Weights of a small transformer language model.
Architecture: no biases in attention or MLP, untied embeddings.
Each number is 128 + 24 x the weight over its row's rms, rounded and kept within 0 to 255. Layers, rows and columns count from 0. Numbers have three digits each. The size before them is the row's rms in percent of the matrix's.

# layer 4 attention query, 448x448, rms 0.0904, rows 212-269, columns 56-111
110:117141124079133130151179142128076157148088114097122110143138105102158113120161154153084109140083180131143113127151153157108139141148141159139135163134121133142120137121
114:121186102109148112138059111160111110079166100131099155134127096106120129129134095129122155116169158112131135096151127111115132117138108062112132117112135149135165114139
109:125152104124133121138111109086148131119159103150158094121124149093132083112135153117161117157108130197146181162168102124101203134062127144149131126158150157129127135116
114:154135136092124136140141129141157113127182121128118137122146086119138113146130170152131110164148105128157108124117127131059152132136162118125135138129095136068143116117
108:131089168157148109160127119144159153140085196106127118134141103134109138102136060116132122062130172168127126102109143133153114178149169134146186148136129146157106135143
109:102142136133122172126145119128112098123153155101125130111181090106164133129139146190135151128134130157169079118115108094096097100085125126085129120143140145103122118121
120:141157141148103151135092082095113127161094142130112094159127177128131104142158170139124129130157094173119157148105100112135170080093122153084146146139152116135150116122
105:112110118122087108079110131149132130085125111115151141176130147087127109122092148154114129116119100109146163113130143136134115177098131133125083196161124157098113094105
115:121073167126093135101128170129169147098143140161120122132086096145149083099106144122121151130126125135133128109140110116140129116140109120177135109152148096111122128124
111:135053111118149187094119100133192130125078117120156144154159168073138110147150125150123099102105122147163130133121155096111097160144165128126152103137118150141112149116
108:117130139183143131134123090102093108144152157049104126145113119143139085125117142145129119105130157156160127137127125162082122147152113150109115105107125184128153128130
103:135160125122115135116095108106153165140140106155121145097090121124110098109142150147129097123132137138149134108144144139139096125157131183116118120143133134176152080100
078:106118119125098094111140139102146173156130116112124102129113144096098102142132099078173130132171158113119109097159096100132115132134119155130132146123125181157090169093
078:106152118124113144099162106101112141116130151122168097142108193096125121128110144144123146092112130139096126127142130112149126106144120118112109117145133145112107104115
087:133104083096124122132137153167153091122134101122110120160109093167141137115122108143178136121140127139141107171091102112148180119151172125123171156097128149138110125135
085:142142169162103095127138141150123119110143056137108181137104131125150107126152137157145096156128124108115141108122098132132133146165107135138168141119137094076143134129
068:147138142122107147151116130142051105102106113140118065164155160152105140160152133091131089120123119119111164155149118168118097116130124183114120097181131119126117148141
084:127157120120115172119116143133160158127136140146144172123107143127130133144103152132076058146163150137092118126112116106142090106164156111201156133143147080106116145175
077:111103085108153115122108145151123182112173140158112126158109131131127128114137108127165140109150097166169097142132130117139137139127123088147094140122097117157134114133
084:109138123141149085117044110088101131148111147123141131128095143109172143152144140143155176108111078105114165129161177159106123087144139167113137117146112111132135124118
077:117119123120135107154136131096167137095094135108099139146111112112145112110134115162104148097136154114157135095129158092151097127138152144155119109118110129152142186124
081:149131153152161121115127115166090111091138142136095104110168145109114127132137085136134102155113136166121137101097111117162117117126104077131131138122095123134117131132
097:139132105150142136104099111124123126123147155133148130145133142097089150162114093098145164138144088145121109120141110126138183133111144130099109095129113105050151174093
087:122142134152143150155125136118142118082120055100129136141141151102139074112086109127115109102106138105089117117120105135109121117104131147141115104108162170109105120115
091:103101150129104155120090107114147124169160123156166114146133107128154124156114205080163165159115110157163134145145120137104117107155122154127114100120130152140140132082
089:139143114140140177085134101161142128080114145130160124090095116123124149153127111101126125092093151175118105134140168078140124133111123081125114131122118128125103112110
090:123125136097106135071135114115117131135128138151137117125137130165141177144137185109109148108143093119167142193139104074086151122149122112137105084116134114141136112105
095:114116160152113174127128144160142094102141159095098167151165165083124067095102085087112145106049143107126136130133127113143160165139124098122111148064108114133096123105
100:144123115163099134113138097127132146114138173158088139101160118177136134141111154094146119105109115158144149147116103149094148100104132148122128140106112099131134126170
104:150147102126166173136120144091105119150118086124116142137188127176136074163141205163100160109139119178144146112112097130075125170114086156114139096155127158116141068131
103:134154126141124108119201130133101122107087117141064120107093134120123085099123106129102122166111101094092131142116142160146125127159160122163101110096168165139146128130
102:118143137140154142127117144137112157065112094143112101139127153115080130122120088194125134121068121147174139087146113100139112129141127098120148099151129121121119163147
114:148117147118146091145120135076121136124128187149107138154149132169137143193146079147130104126110149124140085126132141095108142124137117143122088144115161088106160152134
103:130136126125119099165101135127144162174149150141096112073157107160097109110130143122099109119141093097124121139106132145159132133143083136139120096130090126099146128126
111:120076075135101118146128116139156082144152124134125131136131105179064116118060091114161161096125168108144161099176130169151123148139134107154141137152137140165130168148
112:137120151155092112121179120098110129122089148158138134136152164134122135139117118121150131140105149147134113134112147112127138142133160137124164113139148089133096061154
113:101108133138104130109120158166160135114130125118098117111102112171145145126087107162134138108125126114181134111101140130122110116126114141121157110104134133108118135148
105:111191149126109146124105136135127105141155162101110151114142146112123113103142136142120148140139151094142119168119115130154088107138137141161143127103107174098080137106
123:134156167132184141096131141150132106070130131108137145129097106098126128102114092169141144146093112110136117098111144117117153158114125111144178128151165107103128170122
109:137178163151144116139134145117155166077151136125108114118108107136107166123154127162157116206120119112152175174116170187092151155115149141128111102142169144108115087130
118:087102083136107137123140130172164105139114129132133171104142113114135105167136164145125103153149125162101137134106127140114118098107129136139132130121124156141134113129
108:147123123118106172107114101147134060157118162137160134124107164108156148152119136127152088113092128137152082146115116115100134148116086142159105149076134148114160114133
109:121153123101114099140126157153114118140111112129125105122104132092132158128162160137093136150129117115155116157129126174152119103110120083175165160134100129167114115101
109:072083125129119172104104122143122150100098131108131136113126161134127115140134111089148115135129120160139147096130097132153139112149132153109142111119164147110104120143
114:109173164141126127143115079133094126133170112115099147123109153127174202166141048158134109113107134124101132176127085134147101120127160151139141124154129106134106170114
087:122121164122142120150101085139091112179143096152120122122119103149150161137101095102140130120122141124098127118108121127145080084117168140119160099158146117144134129121
079:122128099129119127110136100147158124113113075093140124115135124137124129097137164143134143135111139141119130086152131136102140101088180101120129124113108114124112114097
086:119108121142130171113161120104149164121136123141127117116151101115147109094118194171103164100123149131139078114116158168127145117158112122128148156101083131109129128133
090:106176112167179117151121132120103125140095109139141137154178142106073116126130113142141168136135115106139113153119121140134137166153097088086133129142158129145072133119
090:123166125159130076170122126114136138134176088114141156064113143091119126124104130107119111098083127136129122162152117152097107118098167126130129131155128157192128084116
088:104132106069135112107148149127179160134150092131136114116160134124108154098119148116123138130098090159123118146128103099113114130135135119138141104142142119172132129153
086:180163163169098111163090128128142077153126155109115134109103152115132116122128121142110118140155069078112142127163086141137130163152129113102136162139111090085118123109
085:125127100080129159161083124136130130082149163152104123119128150156095161148148122134106177064139178129126129127128095113119136125143111129111149152111145159132129141093
087:133124183128131099108135145088137103143108170132092175106133170143159142126135132102127077108122116098138164117110114117186127138128161193147138133109176113100102133163
088:139091105144097149155142111143139106111096117129156152090128125130122078140080119114104123098170095115185120112145134113093138117135162121125085157129109136119131086095
086:104150121140096086145181103150122110197157183117139146182116115142092144119086136117165120098115090123137124121104125130108120122173148160125125125132123112108100130139
090:152152168093163126128138125126126102111145073127103113111148095115151148093132120106129140145159143130165148103138118177185137127123141108128136100143127170125104135084
087:158170137121125122130188132108115095085122133095111109127134084112150132146105180123130154152134107114126160142129120105143143123111120116129113080061095088133130121163
# layer 4 attention key, 448x448, rms 0.0919, rows 212-269, columns 56-111
103:125115140152136138108134154129167136101147124148130125155108153146146148132173133131109110125105128132148134130128141090129127110133104133126151116104115083149114134111
111:128110121144110130141132106193097138113151130136137132112138155089132151121110142127138157150116119188122147166105127134114154158130123146126149124152130183120127114134
113:101161147135143141122112079140086142140135120074126122133157154122129151107136115170098153115135122130143114128138062169108101079126113143136132112135127119136113143151
113:184165114188137137126133109152144122120133119119091141114144122073102096104113101122123086129134090144114177127126125130140107104118110098136106097110122105053105149139
104:085151117110145144162106131142132154139139125155177107099137154108164187140147118074152139113137150131135144119124118143162105082122120131145124147147106139119152103087
105:112134154127137113137121118137157115125158083098124130141135127168120120162119084129148130160159113146105154067114133117130141112148132084088104113139108150131135126162
118:141127128144086138145132112134156139116089184104180136069104156133114135154104119098078159134149119130083147108136122123127116114155124107125135126141088135122104110137
107:124093118127128159138100111102137095143160073127153133109105171122115118112117121136118130112097077162112117115135161137132120115183135131155131109161138123151122146109
107:124141148119125119127167146141131163098133090109094123120152155120088143078155126111136098128181145135155144154104131101106082135151082171124125138146104156104096118122
111:135120156151127128132116165120134090125101128150138153126171140156144103177159152146087114094084129159139158103120108110171128118170097097131118117110126143146133147123
106:101135166123112107105110125141120148153131134151156090109126122168166105124130125147106102132156128143119146106131143171126150142181176089151121111127146125120104113108
101:127159121148137172165126128115131104146136179136137157144156142142132139118150170159124089103129145146159082135126146090118150144076131096137129084093148127123121140133
077:187150128100125106135128135112124074126112092131140171125154164170147140105157147154141139141131117144128129111112084116121123158148154132100121119167119120148139125135
080:081131142164135133116156113129130129134118125135122139124140130126151091101101084145145109113115137169143159135101111102133115058141163154107151098102161124150068121119
077:133123119125132107139098169130089088141113090146132129142145144127089101169177113117103118166127129087139073154105137127099139119118128160129140128105067151146118114106
081:140087125176172125118148118091105164100132098143144104141075129115093122166156111105126158127100179103100176106111107186120119137155145118167134144082126143146135106143
076:126088137111086120122134096163203108108127113123134123089139137133144143104127148161164143139180086121100116168149154157135113113067116124170158114126138100113143117161
082:145119162161171139082115097109119131144151137173115129120135156159129139121148127115085166160103105119096147099133159077143128128161104089129119131080110144155178141124
076:139089095152084095118145167109094103110125137132096141122141160143141095135128143094142138114113111103135136182085122172115104163144133107141132146136117119101096083132
084:133141107132158151141119088176155158122145127104091091149155110089151084157086111107120161097153095139120163144135089189140132135161123132111144153133164121107135099101
080:106103153091172123119144095161108111102140123097104103127159133139120122132116129077144136155148137123115090105147123149108111157156161117144098157119106104125149150089
083:123100132148118108147101125155105136143129174095138153104131158133108147149141103124144125170110165147112149109137129155087140135113100096172133139129123151096097142163
100:119107130092131149113085111135134134146163135105083146125082122138030096139119102086116128161118146118156117082122147180118145139134111117124149123116145147178147148157
086:109087114127081129161174152134155132113178130113119133122172118127160162135127135167151113072144124163104131127103144119104116093116132110108062117144134087133126113135
093:115097105081138140120111103113169087117130139118109169129118159129140097097083140098103145119128071136109099160143116148120141111132131142152125175100133145155149123099
089:149131106149113152140122164122112160127115102102112126131154118134145154130130114122139144175146143124098113094136118131132115141134137145131146115108137120121115166156
085:126111106097102162109121136157145134111091124119170148134108109125124127106104139137119119078090128134123135089135081138145163128119142148148157149156157132134095120113
091:117120173114122152166118133143105120130136135148151126102147171118082118120142145105156117176132155112143131133108124164110124104111129143117100150121105139155103111156
101:142117178126099162142128136146141154109191091081105174152141103095114099138139119125128113151149180148138140108120119139117160173154125119125156147114128141127110111104
103:107099140180152180111124129130099133111119160154151115149140148142123145143099135149093106127136095133141146190137108167114115131126113135111118112173126185141114105105
102:095140150123092100116149143147127185130114108171104114120091143155128114091107160109159078133154135162115113165149134133165125108134148107134137144194128121150128127094
106:156115139108122112144149162089128137159108100146151130167091134125131113130086132180100156126150082115152159113107066123099149134173125162139153139143121138118102098102
107:131149118139126147152118121076109131137132120140106147153135096123081113098147122152151125137161097141103155125118200118135114153072108116077075138103157137144122131151
104:086142123161099095124147122098183107138137098135113123101207133101123134105148131084116103139141134117118106149148146133110114080121128149136108092086153140142132115074
103:117113159150106105109148104124161102161149141126146101163188145118133107133151104145114178126138117129127122160176125118099137105168119139121145132120136139125114109168
110:154167165122119163150124186105141145127151177101124138127125095127117145141133174107136104138124139164093168117147160118111141131156169093095133169124095143067153139145
108:110139144123100100081183091158112157106143136105133125112156158132168118083148138126151095087125143115138104139142134116145150112126136083143091138149156125116114127132
108:161124111121118157112130112131111110107127125146109097141087121109114125162106113130113116078121152112168122165146131174148119084145126125162116146137124138089144135161
109:111071102124152094130155149093087140119132142123148111151108105122153116133088122175115127135144124127134120118143112141096136082119121127083104113124093094151131153131
107:109155096139105119132120119103130157140107102103168127147149096113154118149121113150136158129196107102148122161164146114107121125141137160107123102144164123107139101108
112:115104111089149152109163128117131162122145115101105173135178097074104097163125157114146147159152128130118132164139151095126167105131086108111099122140139130100076110125
103:135145119140140181127120146098096171128109176105131115159084118102164084165124130097124105124168132118119146117135168118093159126105148149124117134089078136124069114102
106:101132111132143165116132120107104089145111100129129124148121114167114098118117125146154121130097144120127123088121126122147136150124155132136143120159131157096126146200
106:129133119141120130142130126109123174162148116135117125139144108131179136097145133110154122116151138110174118149120150093151137123108144175127067104085125107115169102124
069:113148123143133094127109141166093140117126172088127143102103150138192161117108125130116089144132107085133112163111137106176127126145150126123148092124176099114127127097
085:121086141137118152151077161111138128105129170120146084143125148143049124124122145144122168120140150158101152124110152132141080114139109092094132101121124105192117106090
083:119129165128119126126130114110165152118149142114106143059131131201173100116096125142147106119099145099122129150129157125165139107110111132120101119124129159139121143131
086:088120106109088131076110159120171106161162135123126094124084134119130087152203113107127118157151113092130114079148127159112110140127141139128134155174134170105097146160
086:122190113137181147110133140155107089131122117113120126137119111116118144164135124095122152140076082139111133118112141152137171157122159112180102175133138146095116113148
088:171155162116186158123129107110131068116138117100110138167134158091121153146132151129153163162102168136074158108111114114133116111127129085122141125098104112122122137142
089:133132139193167128112138083135109156106119097129108138120130127124134167144092122178113134055163126123125149152134099087146138141130142150106122118123093109107130124102
087:123151114113157125122136118161139148130157125142163137112147126126109145134126106133109143131101135140153116083143131145119137080088126148108145097172120137131064116156
085:107088153114151107112094118110148109106145152151117118136095125105069130155154156164111128097140120142119143123145114156106160118105126145123143112150122120108141138102
089:121096109120144105143107136143096134090104112149095159118108097141128140148134098145125155101125173142139127135140139141139153132083092090153130100100161120155140149126
085:161140124118114171107149105179165140103098135187117120095141170141120164141099135131140109119126145099131124127137137214096124072130075158123076157140098155136142104157
088:128154168120148167133109084144181134129105108107123162108108084132130132108104174161117126141145138148113136146128114150166122104114094130081103076155104148129117151121
088:123134115155153169115142135090106155152114120140089095164101178120129129129113127100133091139104141133129124140136141122137129146114144148146159150109134136120134126152
087:126157093102134171160149116153170154122165129084158165133187145116155144123099094106071130117128116104114154128100128169111099113168139124118114149139085104106122102133
# layer 4 attention value, 448x448, rms 0.088, rows 192-255, columns 56-111
104:148127132178118130118097118115156121071115155104091137116106092130175151123114134125147114154125121187150146113134152105126088130139078064158106176177131081115099126095
100:120076160103119118124116147101136156105153148142099088158103138121097124159142164153135140142118158133154131095159175124083144166118128145126097147100118139125184086084
099:121117114142144156145090119168143096150098138144088140112080137146134116102151118146086155103103135131161151153075148151117102156159114143121106094106116149168161128162
111:143121096113099131118164126133151129145127124136122142106160119125130153123127161128191134119150144129123139109149148154129180101145123109142123092098118152075130089147
104:151138110125134122125147118123098114094149141059116095154092137160128144175121153097143142144132086134165166041135168092132100100084124174143124156106098142114158142161
106:148178116137128104129113133145110135181133157146119132132114113153129186084148117090126147140095105134149153133172109098106134129132118133123160092129108135087130147127
100:099106164122098099111132156147132123128156104136164122140140139118088113109132104105153189132110134139168133096133121166118101112107126121170154113121145152137141117119
098:146141118124145144199169148128130127065140123141124125127117094154139124142158108130166121148121117110167116112144127081100143112090135115151121147109117140125138138142
103:086153105101113122140065082107092122104133132163124106091148133108162104093118142069114125152123125147107126108097172114144095093128107124122123116113174116147134119163
106:120131120123116146139148125127071124153154130108144129126112163133097132113099120101190094112186143123092173113139117144126176082170103144102091123115169146150160187137
108:102117105132122104145081139118131169143089152148133136094118103096070147121133136113148123082144134188130142131091117091104101092125106121140171173127135105139131151108
105:108101086127123114122148157120136147105151087107167144134143109153128092100113135121192118074109119128070168156154116134114128136148114120151101166138147150167106151155
103:117126116103132145130118149087114155130100147136123096125085124125108174137122103120110165109062147095150141086116150138110120124086086152191147118133097166161099111128
112:179136110108091122172116083137144110122096111127119115150133118116145122136130113172112126124098114134134154145128124090129145125091080158117108154139106117130124128114
101:155092160127114116116143131132161154127098093132104098124134062169146110107155148093147144121074123118149099123143123107146136113112135160116173119117130159090104171119
101:145116147103151068118193148130150152131104147129132175105147143108124144139135158150093137115135138143136136167116134128153125122139089115091127138137110116088124151123
102:160134163106118155133120102114116136149150132124086132145120084137126136100093146129114150177138146122100120105134115139152142114134136132078131193122126115138176138143
105:103102088101139122142110144096119129117069146123158118104139063097147172112152095128084108142125073125153114132187131111171097129157131166139115112115105128156196114131
098:167074148167094128122114148137071118132104129179118087163099135140133098141135118157148118156107166123124143131083135112103085147117155127096111127123141146126140115122
104:100133113149105133122171121147128130128125092084127082130168132081124129128111069156106161128149159113095096125147165129127153107129184121144122125159105099121116142129
109:117106161102109124153115160120145122096169122127090116168129127088157165114137126136117078122116097122154107095131113124138148112113132160151069152114175146166122133109
101:117119131115098170141068173150167168178100122127117103150132144117171139155116104083143104147149130133104141170143099140111140115116119097114105119113129090164133075111
100:168104161176102143120108123155154138090117081128150131166090108141131161102097133132108126136107131142125163168099126153094131122109138128155102147155157127129119118139
102:115133114107137140175137170111130167128166079108117123126104159140117138092133139104128114104113126133116150122131092153117110118114142118111189122130144115132153080165
110:121130114118160123123172130136145152142086129112121101144087103144102136130147112165123104150118119122128106162118132145189203161125151143092081102154106136148100143137
105:133114116101139098102125103142140154149102175087138105135149160100139162114158148161140157101134125117125103114113170086142124095101161123129165118138147164106148106119
102:094120148077106078095100101142133143126130122115104103130122138081146144079131061154149161117102148136132145114105101165071090075099114144064123135164108118157163166127
105:108115112096113150118127106098141145143111155128146165128148122133105102114120149122135135140122135142134117129123127197129126153100130107091141094074104148115103178094
100:144112119127134148133141163116121105123133128175157099117122140139087133144085126058121129130170102166117117146104145150155088120111136164099111125119136157123078116070
103:127154133142139161135141107175141122129087134105125125163106145135133106128152143133167111094115170139115155153164074162096054144130100156133121106154185146103158101104
103:127080115152105140163112066147153092119129109130131111113119101136122143112136154160149109208142103107095149162089069135097115132175091149100111176108105155093139175108
103:087140171119151139129149115144144101092141136158131126129097132124146124140147080153107070088125098146114121132169156105140139088139153138126112150097126142091122133159
098:109163119125105124139117169155132130104106120163164097085117162132148148151138092148138104140107160147102124110099107159151137153129177125117132119167147117095117158115
099:106110117098132130112110130132098096130066143074137153136132124156122106130141109144114082114167143166153062158104127121166126146125202127168116158110128155173119157100
108:135102158133176167120138092093114138123105124101132121095131163113117116134115134127121126114160121122105105160100130076127093130144140124075121161138168078084137147148
100:126114106159104110093164126131147109120137108076105113147073124118155136147085160150103129113157152137107112103126164130147127143116121085110107133126145158163178144166
104:101110081126141136138091076117115139145107128135130138132096174135153128152114134100118139100137142122117180170133141146144144107103089138147119104105147130150176134121
102:122092103110111163120146152158146109104185141145120109178116122115070113132144121120099112126087143135109118168091122161156154108133139114130110149107117149100089128136
105:133152137117106134171140128133150138132135163125143144078144128068144121107143096112123158122137102141139099139104160142145136107131118152136132122127115087108129097139
103:112121137147110131102149145111135149136133151130145148094116143157137076124145097139120102163111090158136117139122093107148135087114091119105129072128113151158103141079
106:106112142095127143155112119104080107110089145157162119171125141166097121141144141122083174152142176142094103094154119144133162117094121142119120134145120138086094126131
101:080149141093147124135120110137111091145133118117206162140120176130156126109162151157119151089166119099141157104106094132145123127071128069158097102105151092138140098049
109:132117150154120155142149154141111167113079123123092139135104105130148128116141104128107118127182107094111096138105157102076145150115121161100102156093142177138114154134
103:112135133143159151125129136145095171133114127140122112132066108141117117109142133139175139135101136136140099153147191154133103171153179088134107141126135150162115100171
101:087130138093064160148130128143100115119157136109109125108137108109144120133109114143145127138123116137123084147118151139113126104094141137116105112155085147106077141073
097:133123108138120139092135134121129117089118112106178144133141136138106121117132127153097129131155125103113120171135131173103129131145149159131105132142113124090121103161
100:061106113047105143095154128135108163144112104138127050122111134114107164129106128124122109127137110168131138130124151084138136168136109113142125169139156138171133157172
100:110158130145137173160128140138134097135107096159131128156108095104135098160106106099120105142116103138130138118144156171150164126112112144159126129119123108130114100130
107:142122097114139150119174093098168156121141076101091152105137154104144110131124146117124127105138141135110113104152133141111146089120151127129149127136116098118114128153
105:114096112112107140124154148145141127111144110141110119111151134182148151111126130121094144137140125126118156167136127124110123136133111127206151072101142140121139137157
102:121135126115138124133146147088138139111148130155125147131144108122156120080097151133122134123134106118100156138113078078124150169160137121115107123113099105138102136161
102:103090081089107167126142118153140135106118189126158095115150115132144133154164115126170112101139122137134135136135139069145124101149121180135142113089151109169144138149
100:116172100101135150097139129126099107112132163120140138154069135170110138112156152182131122141125131139142122124144123113137152166117126052158136111156136148127140169143
102:122179144147124139176129113115101103132135163128148169127102115151131146119132135141156160120124107109165114134150117077113150162107137120153128131139161114140106148132
106:161139147125118119135163125133126112158174078118151115081116108153091115131127141126154090162125143154134122092099140110144128115145134107138083152090092114099107149118
104:130126133141128153080167150140161170128169125125128121129111124072138113106137130111130123125127123155094155136110094127094101175133087161119131168133149161119169103110
107:137067116127141142173152128171122134102117166104146124143122118090127104140169114151088143165112135138155097120130075118113120123100145179154135111146119135143104147094
100:122123085119144108125136090144117128109134100117128144152120124141113124122139145142127122138104179095142107116098135120157145140112065184102141123106125135107125082136
101:138122092090079143067079149087139085115148125110107158129124133136136137098129173144144139115170113119140118168094139124141099117159132114122126098121125159093113134148
103:096118098138168116107117147121118147122147105082139164155140093104132124121113155081111055113127114095155138171098090143064116132164118093139110144123168095094121132143
100:088089123145140125134110131071133193125110141125112168148131121116137124133113139131092130092107173088173114172173125120107095109136129108149108149129101170151172131096
104:095119129076160157141161130167096132125107165135105146089143154133200122102135142106142136109167133110151053117160157099157101154133106141126090124136078123132146154141
103:106149149082125151109124148092103111145122152102112132114080136162134155121132151142139117107126110176127164127167112114103159106169118127170158102150114158157129138175
106:133106098082130174186166123147117120157133140125132116139118135154064139124133112141101137102117171130151131091092155106111109126115126164137167154151110126095126164113
# layer 4 attention output (transposed), 448x448, rms 0.0737, rows 192-255, columns 56-111
100:161155131136168142147122117152125084126161129124144123120132150159131138111081098135140148129139125139116140152123158115156107086120118092154154116162097145136151128120
097:146131124140132113151146164127109136146088132143139124178129106156137128141120164118136146148051165139101114130125161161131122108155120070122104109171163128174125126174
095:127035154130129146149134151114163134129160094112082109117136124157128093092115145086122155087150154126152136132124107130135144097106171107138102129127115132144100131131
103:155130117092120121064114140141145104084170163070078103108130121099097176126165127150149118090141109139126111096138122130163126086162117107151136133099132122177116156153
101:139147106167155184124125100130109127124147156138178155133134138126163152156145128107159154182127131155100148139113135143135112133112064101156161124127133168125135114141
101:145127135096131132148110133188092107108131124108129162127146107135121143165126125117153101123071107115144117140124128149158138100165123105111176144171165142124161147135
099:139128107114124149129164109154151097091124128165157176157111143153126126132146083103092167143155157177127134142144114185126127160123152103183096113159144103158135133088
097:174160136099149143141091091104147134141154146119104153099181138104085133139173093124152158110108141088128094151120115115100151162155099114160165094105170137171106140142
097:130109115137104103151128144131160129089108128090136123100143155189130157135119114119129153129153160111142120133137104125140127148118131109134119191163108130162130131116
099:102157131146099119171110119099138107073135111157135148116118140123087103121156124100153127159137127140150124102123141142122126152139108155120173109151130165161084160125
102:119113114131127080101158149114132157141118072137112115114121118071128104175153128102186115150140121120110111116111109104116130115078084144133139146181135094144099071147
104:097080175120126133103097130140121105083140146133153113102136192121107165099149134202139123117095128092156127121116084106143148162162161124123114102134140126170111104112
098:136105100134192125105153134102104164126123157126113132127130082109120136153102126123114136079112131146115090102133075143141112134127128081143094143063093103128115118095
108:095136116122135144056110120139152139105104149127109132155136161139110124117123105107149173135082160063122119150111147168137132148128102072157160134103065144098141106137
098:136117124132164153096109139141106115134127136158123109125096137113096172121129087110130122150089135113141121147165128130092120089134109106123105124127135164094115133117
096:118142118140129127109112112120096149136074074138141152139157085122117150132142173155116106116101125069167111104126163100113101136149178110125143152136141124146115148100
099:132149133137159097119141098153137112113149124124124120116137152109129135147146101120100110101139113134107163114110112069112150129187143117104102071086177141146123118097
101:128119133099104108132119102165132132167092156198114141127141135129114126144111141128158085174100128099115117123104176124123124108139128122141127150123122099094101093131
098:104118159116144118118093111131133161135103185139124138112117127133151141073121130141122148160160119160132111167120104121134104096169121124145133128111097129127113103099
099:137116102118161127110163136119113100139121137101118150136162120132162147107104143102121127122154117052147104153131099158173102096122106116128130145109134085106127111110
103:135155117115112125111144105128135106099112131071105126131139136134109112117109142106121109136098117143132130128140148141108105119130095099161096169138151134148148113104
095:173145152116094126153162167104140137128120098120158144164165134131117131101111143124095128145102121119151141128118150173179109146128075119173113085111130123094098122122
096:132116132125163161127116136161182127115136085134161133116148121176098128113128167129110135120133127137136155151102095117099108079163155139116115127120132117131133081096
098:133158111122126138115117125124134147115165135101171134149117110119107122141121139172051101133161136131149131146128143100130115122122137122136106135112085134146100138096
104:103115114139162160153091112159082134163132161131117106121159094096184132149162135135103159086136143132158107156097138147158157143118116122095121140090135133139115165133
102:142156135150173116124098152107127099112128135095108137153091096191128103145111132133119149110143107095135124069139117122124132136088108142110137117116112129132119139103
095:132146112131123139102115147065153126149094123153123128151186119120139125118140142081127128121137123134090154124122111130130122155120121134108115104108097117076102136137
099:103076119131151104138133144099098074108110107133134085082122168096090097097122098159105110122079087130099132129121098107126140116097127135152088118136096129144113160163
096:136147175161143171101142094135109122133078116102116156146127130093127141113122113119156122177162166123141142118138126099098139115113103136135122139146100104092131123123
100:131132098149129151099135090148102113129111069118150146142128122167115137134128152164105115143122161181106133158142103145114114117089125129149143113049107133170160122131
101:087109131111162111145107123122128138139132115130139148150141145168113136169146143136137157146087120154121128136152091143109164124158132121148101127121100114144167138124
103:129170117099083117116146153107178144148124177151123123095130129118135112045134126150109131138129155093116153132178152173137157108142139176120092090144162104128141128153
093:132093122150148101114142117099169118179115161109125136145123119104134147103115151155148141145068098122120108112123145121149149094082151140149163122116150149155134189105
098:126100130121118178145069134136149129176123124182092096149122105122136098141134172117103112178139100127138104100112095100179134117105126128122138137148113125116126092085
103:121162133119144078091129138112160159134127107131117143144163112162117133159146088121138059126143126110086144151098114119151136147133171140127116112092091134164123136087
093:111126119182093091137098120118171144126120140106116175141134136127134176130110153093148162164137141118126096115122097175126158151100165126104135092125121108137101181136
100:088149136195109177168084122139118129086135087115116098135163118071114177148154122110108126100108200087141141116109143163151127130131146095111072164124148145175137102129
098:109135063174119109102133122116138121146133121146127135146086126143103105156122128134102138110162120102146140084156100142161149141168136151099123136127170148128146145142
097:110127119144135149092112118146135151128139131146140128138134111144154082111128140165126089094145157137097173080164164141137175152137132149117156169124107076105189103089
101:139106135138104122111116124123112147113155143074103137165136115145138152134142131158125104111161125118132113103130121126106140130131163118108126107191141142127120143108
100:171157194087144130171145135158135088060112113107110138116135137134088115149091166119140108142149105131157119160116145112104154175100138092101104135089138148097148119123
097:096110094127133138140148119114140152101107103103112151104113093121131138117116104126107129149099119171122134080103097094134088091128116146148120132113153104161103133107
105:145120087145090076162156165100099109132131134121100119111171085153121160126128101127089103108061160168098129140170127183152112140149129140123144134129180141138114143117
101:159130127148130089152174094145067153140093140165091168174125120096103128143109125131090122122121159110102144088110121128134137105119136152133149129115097152178130156099
100:114159127160122118111125101096141110139115158117111125129146145149152128148101122157095111128141134151127167143129095112147130139128117145102109122161115134174155125111
097:131181182142138132142184156122116151102108137121105113115134165157111141143105086137146091106099155098150132143104152135172151139111120153127128124092063133156131113143
097:104117142137193100171131147142134126138112112096094146138124110125111141168157151133148106173135147133116163124113118134111151105126092129178122093097091120125152076168
100:129125155131152130104115127139109160094094150123139115131095165087118116143130146136083156153121113141096159165160126166109117129131098146126135162154101105118122103141
102:107098136117136139131125101174107137111130113127137144140130191154122133143104151101144105151158089130146141114169133159153125125138132110153127128145128144082118126190
101:123084132141164138137136198165125111132140109160094132153155091149091144129076101147130134127133144146128116106126122153136121110159133120117106170108101147082144102167
101:117159117122124121178143101127098107127118129152102148111127132129141151130125133137130155130147138082136120139164151124143151133142202115183138123154130145163114106155
097:140116116108106105091108116117152127160142165085112085149145149128107111150169104138148122141137103086160145089125104105108109130098124141127104117099137154117088089106
093:130141109073144127165118117097113146120102131128102144121095106105160107117145125180119141118146139140101139120141120153106120089112094116065146107114136170134128123135
094:124111103156129102106104115130157177127113108146109130119118135132141108126098139164125097107129132167110113155134066141119142122124176142133145113115117134091125124152
100:130142113119111124134117114086142126127158115145084134125105120095112146143085158116154088123115082119145134146126138113144178156153107130136130143167079155133181141165
095:105159114140159101119125130116156149120113105111087148153107147130136141135144137142128144118135165131159107177103098141145149129136158120102070082098106095147152103114
104:138108101077140112140126134129138122163130078163079157146122135095125148155122173075129145152131086114138155120113157121139133099102082135109152100107142150098122104118
097:099141129092137170140159125158144088132128119124095153084145159155078172133121136115109146117101124095106135131145129128108104117145123084136141162092136134120102126121
095:150131129124106099139144105195133138167166117145110078120139131112126115102145122131141121107138106108106093182127133152145112125162120139119133125151123100111131107110
100:093118168136155159145176123149099148169130128107134139141132123111104131124153125136093104151164154085118117142149158107142099101150120166083117123082107106139111148122
101:114092113146115125104153076077082090084091141140126134142095170055145113145095099144127113132072141149088124149119132163135102129151171113154129122120089159169138132159
102:114100108137132106170100145137165126139143134141134171146116151143128111100118103116146098121088142129117128112110117110118121139100144149131138094154079105102148172156
100:169121109136128162140162130135152058145161151102091153151118159114137120110128151155164141170112123146137129115106126137103125131174136131147165135153146180190114125142
101:111133077156109159114147102124134098132127122135111152130141066150126140134080093118056144135118151107140139094149139145138114147133124104095153129119094119127182130150